{"n_kv_head": 1, "positions": "rope", "qk_norm": true, "bias": "none", "init_std_qkv": 0.0535, "lr_head": 0.00816, "seq_len": 1024, "train_tokens": 87330000}
Each number is 128 + 32 x the weight over its row's rms, rounded and kept within 0 to 255. Layers, rows and columns count from 0. The size above them is the row's rms in percent of the matrix's.

# layer 5 attention value, 64x64, rms 0.519, rows 0-30, columns 0-31
size [ 93  96 110  86  85  99 105  97 101  89  95  98 103  93 106  95 106  91  95  92 106 108  94 103 105 103  92  90 108  93 110]
[[101 134  95 173  76 143  73  92 161 117  97 156 151 101 167 114 117 120 115 221 121 142 156 111 165 133 144 102  78 136  53 207]
 [148 153 107 100  98  81 163 108 142 140 100 102 127 117 154 153 116 165  97 101 119 104 148 137  96 187 112 118 147 103 187 123]
 [101 120 158 107 139 103 155 116 123 119 129 114  84  92 111 121  47 159 115 124 156 101  77 147 146  92  96 136 146  78 154 158]
 [128 156 126 127 185  99 140  90  84 194 116  50 104 143 119 153 142 106 117  85 133 124  96 114  83 139 141 170 112 153 169  81]
 [157 102 117  87 201 102 175 153  86 188 149 137 112 140 144 170 133 136 131  92 120  75  95 140 113 149 140 156 185 141 191  91]
 [144 128 143  96 112  82  64 171 130 122 150 124 142 100 137 127 150 149 117 105 150 140 118  65 134  59 116  98 136 105  92  90]
 [110 106 156 100 202 127 132 173 109 143 133  84 155 159  88 134 122 134 127 138 143 116  58 142  97 131 128 132 130 205 107  81]
 [126  44 117 197 108 130 163 134 158 127 145 116 145 102 133 190 118 136 121 115 144 122 123  64 126  98 141 167 152 140 158 110]
 [138 150 189 179 158  55  93 153 139 143 132 117  90 184  99 131 168 127 165  79  93 118 100 105 158 118 133 143 145 123 152 142]
 [130 200 149 171 103  68 121 160 156 152 100 152 161  99 163  84 118 199 134 170  95 102 125  99 133 115 125 138 123 142 122 186]
 [148 132 154 146  52 195 131 127 136  94 155 144  94 117 125 159  96 165 142 121 116  70 163 150 122 151 120 135 123 123 175 146]
 [ 83 153 101 173 148 135  85 139  55 135 151  61  98 113 172 107 115 150 106 136  95 162 140 152 214 136 118 143 102 162 112  91]
 [131  57 101 169 124  67 115  98 123  90 131  92 143 167 104 104 148 114 122  92 139 145 171  89 145 109  95 173  94 145 155 118]
 [ 82  70 128 124 102 124 101 137 191  86 160 147 130 140 136  91  65 178 164  95 125 100 150 189 145 130 123 132 126 134  92 148]
 [ 95 138  83 103 139 114  90 131 188 151 169  68 139 159 165 149 176 165 134  33  71 180 121 165 107 169 118 124 158 121 159 151]
 [ 94 139 150 132 157 108 138 156 152 166 118  81  90 194  62 109  91  96  85 155 130 189 124 124 102 159 121 130 156  93 142  78]
 [108 187  93 157 106 121 126 121 113 160 116 111 158 156 148 102 174 161 159  88  74 100 211  94 148 103 163 136  84 140 156  76]
 [134 128 141 175  62 127 144 135 106  76 126 174 140  61 171  78 164 197 117 133  71  73 116 131 177 102 130 144  93 137 115 162]
 [108 169  70 121 119 162 137 155 107 136 103 132 126 137 116 132 144  74 146 144  73 181 233 150 164 131 122 147  98 132 138 102]
 [153 105 106  76 132  98 116 172 105  99 115 155 178 171 137 134 132 170 128 131 134 128  88  88 146 156 143 173 158 100 155 157]
 [157  93 119 102 102 105 202 122 186 130  98 211 155  64 141 162 163 106  99 137 114 173 126 142 121 168 116 127 153 102 105 173]
 [ 96 135 155  96 173 181 136  99 135 126 126  77 111 144 114 134  98 164 132 116 133 146  93 156  72 162 161 144 207 155 141 127]
 [132  98 180 121 141  77 128 124 126 148  98 209 184 155 155 121 145 143 160 102 145 132 100 143 152 158 129 149  90 118  84 155]
 [137 171 132 165 107 128 111  57 130 110 104 120  98 109 118 112 124 104  74 139 121 146  96 149  67 179 129 145 119  97 166 115]
 [102 139 108  89  85 134 139 169 144 132 184 150 130  85  97 153 137 152 118 135  98 152  91 133 222 123  90  96 147  56 103 179]
 [162 145  88  86 149 136 144  86  73 125 110 143  84 119  93 141  70  68 121 138 156 182  70 169 139 128 115 129 108 128  49 139]
 [170 172 130 146 121 154 104 114 158 107 121 152  93  70 117 153 112  94 140 189  78 125 112 197  80 141 142  92 189 126 122 197]
 [123  99 101 119 173  93 148 113 181 155  69  96 154 128 110 133  95  49 116 120 118 144 102 149 157 117 107  78  98  79 112 167]
 [165 168 130 157 108 134 112 132 146  90 114 178 134 160 138 149 144 147 151 120 129 118 141  30 135 126 135 127 144  75 145 134]
 [106 123 101 135 132  98 179  93  97 169  86  76 132  92 124  94 181 124  82 102 109 126 171 145 152 144 147 141 106 146 153 103]
 [137 159 125 133 149  75  71  94 100 145 101 102 129  87  97 143 169 124 141 138 130 175  68 152 129  45 125 106 147 102 158 139]]
# layer 5 attention output (transposed), 128x64, rms 0.476, rows 0-30,64-94, columns 0-31
size [ 76  98  89  99  74  91  78  90 103  78  80  83  89  98  91  75  94  79 100  79  88  95  77  95 110  82  88  88  91  79  96 116 103 117  87 108 103 115  95 106  99 103 116 114 100 105 113  94 114 105 109 117 113 113 114  98 107  96 106 132 122 119]
[[173 151 121 128 161 136 105 129 150 153 142 149 113 172 160  74 115  93 109  96 116 105 139 127 133 100 124 163 131 103 138 143]
 [ 85 131  68 146 135 116 156  90 120 147 109 131 117  57  68 121 187 135  79 159 163 149 139 109 140 125 161 131 153 106  87 123]
 [122 116 176 121 132 132 141 139 141  95 102 175 159 121 126 190 146 184 200 176 141 125 120 105 121 155 143 113  88 113 110 127]
 [151  84 127 171  78 138 130 135 137  76 135 100 129  76 131 136 135 167  46  90 147 105  83 101 129 134 167 148 118 173 148 118]
 [ 77 155 110 134  74 164 117  72  82 106 168  60 147 137  95 126 130 122  89 135 136 174 124 109 162 174 114  68 133 140  92  80]
 [102 167 152 146 112 135 129 120 143 156 149 106 138 122 165 160 141 164 203 146 112 176  80 146 101 216 134 108 134  99 129 156]
 [145  87 109 126 111 146 158 170  81  85  90  36 153 143 144 181  77  60 112  99 164 117 129  85 115  96 120 134 147 188 100 197]
 [124 153 147 158 101 160  98 146 147  94 146 162 130  56 165 134 124 198 138 172 162 122 132  81 102 199 143 155  95 107 119  95]
 [138  97 148 146  74 129 147 221 107  72 135  68 199  98 146 142 147 113 112 126 133 108 100 118 116 121 190 159 114 125 133  95]
 [128  94 110 103 113 113 148 112  86 101 150  86 118 141 149 121 130 127  68 139 119  83 162 111 129 100  80 119 163 148 134 163]
 [116 103  88 157 121  94 151 137 134 146  73 174 142  57 101 164 142 134 147 165 181  98 153 148 123 143 131 152 113  96 121 142]
 [162  99 127 155 134 146 105 187 135 101 106  77 193 138 143 118 136  99 100 144 115  59 140 110 111 110 116 163 132 134 106  92]
 [104 151 157 136 117 123 136 167 182 178 148 187  88 130  90 123  55 149 144  66 138 149  79 125 146 143 116 121 114 135 146 118]
 [ 98 130 146  91 151 100 135 140 109 153 115 143 154 184  79 139 133  51 201 163 122 127 181 129 130  93 109  88 116  53 102 140]
 [ 96 102 133 107 113 135 163 124  81  92 113  93 155 101 119 130 123  95 108 118  94 138 171 115 118 130 125 103 154 138 157 115]
 [100 149 178 102 192 111  53 146  97 148 147 115 147 109  95 159 185 134 136 148 151 107 144 139 101 132 135 157 111 132 139  88]
 [141  61 123 101  76 131 154 114 105 104 141  68 111 172 104 123  98 121  85 114  97  88 147 148 157  85  80 119 113 132 155 157]
 [157 109 122 144 118  95 154 154 136 148  57 116 160 132 141 134 130 103  93 172 121 123 159 121 140  76 153 136 132 113  73 146]
 [129 179 168  91 182 127  91  89 143 198 152 148 104 198 117 118 112 155 139 132  90 137 149 192 142 115  88 114 127 143 150 105]
 [ 94 169 161 134 138 123 132  88 103 132 176 111 164 138 117 107 116 129  73 146 111 192  97 146 138 144 105  71 133 190 135 157]
 [102 157  96 110 141 112 126 101  81 157 130 150  79  70 171  24 138 154  95 150 150 153 129 119 108 142 157 141 123  87 121  62]
 [101 140 154  93 122 153 132 110  96 112 171 114 121 179 134 164 158  74 127 104 134 112 142 134 133 142  73  85 149 175 129 109]
 [134  67 103 149 137  95 157 117 127 141 167  72 169 163 133  55  70  77 118 112  75 130 103 122 132  88 111  71 116 149 167 135]
 [ 96  96  97 148 161  59 173 151 130 148 128 147 119  41 127  72 206 129  70 117 151 122 176 118 150 122 153 162 117 105 143 100]
 [ 62 167 158  85 138 113 117 120 115 173  74 122 154 171 175 138  93 107 166 184  98  98 122 148  96 133 127  86 100  97 132 138]
 [141 173  95 169 148 120  95 145 164 170 145 167 147 162 131 109 223  97 154 151 110 113 148 156 142 108 169 183 146  96  84  84]
 [149 165 136  71 161 135 138 139 105 117 146 177  99 115 127 131 171 165 134 108 163 178 172 186 135 148  78 170 138 105 123  83]
 [118 188 156 110 143 154  61 120 144 135 139 190 118 163  90 140 102 145 213  85 130 163 102 126 149 140 135 117 152 141 127 114]
 [143 128 173 130  84 125 102  68 147 127 143 121 149  56 147 118 168 170  96 157 132 150 108 135  78 176 200 107 127 116 159 119]
 [ 96 161  98 111 135 150  99  91 160 194 148 113  77 194  79 101 112  94 105  70  99 157 101 145 159 102  81 112 138 125  87 100]
 [102 201 149 117 137 138 145 127 187 158 130 135 119 200 128 185 154 128 175  79  97 171 113 156 124 153 104 180 118  85 134 137]
 [169 129 155 169 200 126  90 142 188 113 166 160 136 101 119 156 130 114 112 105 120 110 127 195 139 105 110 126 143 116 118 141]
 [114 149  78 131  25 147 196  93 110 152 137 147 136 124 107 133 100 113  98 123 121  82  80 130 141 205  59 108 147  93 121 106]
 [140 138 122  83  86  89 202  68 148 175 147 111  81 147  87 107 119 137 152  90 116 145 139 125 153 194  90 181 156 141  96 123]
 [102 148  82 126  83 156 139  99  98 141  96  86 122 138 122 109 136 176  78  95 152 133 135  90 130 208 173 139 109 173 143 130]
 [133 167 101 118  50 170 172 111  27 129 103  64 173 119 123 133 140 143 120 159 151 141 110  63 144 158 156  89 112 121 131 134]
 [ 83  65 154 124 158 114 170 146 113  95 162 124 159  46 122 144 106 130 146 134  64 126 109 104 160  67 139 126 153 144 141 123]
 [158 141 107 123 133 143 115 142  98 202 107  63  89 187 114 143 158 128 102  91 208 164 138  42 108 146 159 121  96 136  93 123]
 [ 99 112 102  92 112  94 115  77  96 130 138 141 136 113 138  96 143 171 194 129 111 122 136 106 100 139 101 186 159 130 112 128]
 [107 215 128  96 127  55 113  87 146 145  87 149  93 183 136  89 140 169 140 132 133 151 117 118  93 165 111 112  95 198 124 118]
 [175 216 158  61 164  92  94 115 136 137 123 152 125 111  90 105 127 108 139 124 116 140 121 153 114 128 100  92 119 117  70 160]
 [103 170 121 129 100 134 148  82  67 126 123 194 132 153  92 127 189  87 136 182 108 112 105 156 123 192  82 144 124  73 117  79]
 [137 179  72 134 120 123  99  58  78 165  73 110 134  61  96 120 132  91  90  82  91 116 125 108 151 158 104 132 107 158  95 109]
 [ 89  78 113 156  94  63 132 155 128 149 160 134 101 132 132  54 101  94 132 138 108 166 137  70 176  89 126  87 136 144 160 149]
 [175 149 126 156 136  69 118  73 148 178 159 157  89 203 128 123 179 118 169 151 142 140 148 119  91 135  77  89 119  98 122 138]
 [136 107 101 118 115 104 107 133 100 175 195 134 109 187 127  95 173 147 128 114 173 125 115 119  89 145 105 128 146 209 132  96]
 [ 96 131  87 137 127 121 148 122 158 159  36 109 126 149 157 163  57 153 118 109 102 134 136 131 128 109 119 170 117 148 143 171]
 [129 156  87 123 207  60  87  65 145 147 121 121 160 103 124  51 128 118 125 152 129 164 144 126  84  94 161 123  90 187 144 137]
 [147 182 159 128 120 108 117  58 101 102 126 164 166  94 126 100 121 102 127 163  88 119 123 181 124 161  58  88 126 118  87 128]
 [101 106 120 122 176 139 122 192 115 135  76 112 172  94 157 138  77 108 140 157  89 133 137 162 138  34 149 140 117  90 179 149]
 [162 168 163  70 154 151 146 188  86 166 108 114 137 145 134 102 102 132 122 134 133 114 137  94 124  84 145 104 142 160  96 168]
 [138  84 169 150 121 135 125 194 145 125 167 171 125 143 182 147  86 163 151 131 143  77  84 198 103 114  74  94 162 118 109  91]
 [119 123 131 148 134 157 149 152  89 137 122 114 108 143 101 179 170 142 124 138 180 128 142  90 104 127 165 147 107 156  88 105]
 [186 131 178 134 176 113 102 164 150 111 126 153 113 197 149 142 116 141 146 120 123 110 129 134  83 113 104  64  99 138 127 111]
 [ 80 108 138 166 131  98 155  94 193 118  91 196 139 152 108 155 119 159 121  96  99  94 141 187 118 174  48 114 131 114 116  89]
 [174 152 172  85 102 133 117 216  88 146 163 163 143 105 101 118 140  86 189 118 140  92 139 169 149 124 108 179 114 120  74 132]
 [115 124 144 150  92 168 128 151 156 146 141 137 129 106 119 201 151 166 142  92 121  53 157 135 155 172  94 169 139 118 162 124]
 [122 152 198 111 152 144 151 146 135 147 145 141  98 146 125 190 207 112 157 158 149 157  95 199 123 158 111 124 164  75 157 100]
 [ 81  92 111 142 118 110 163 179 210 107 149 127  95 140 153 169 111 201 139  97 103 126 114 120 161 127 147 156 129 139 152 146]
 [103 123 179  76 159 124 108 157 135  77 107 162 141  99 148  91 120 149 155 196 105 116 131 158  91  51 152 146 166 142 164 164]
 [ 94 112  79 199  72 149 172 104 139  88 113 114 183  54 151 151  63 133  87 132  96 109 104 141 172 133 106  97 106 132 132 146]
 [ 60 125 167 123  98  64 146  90 142  92 160 125 172  77 118 154 119 144 105  92 134 119 162 125 154 149 122 164 143 129 170 138]]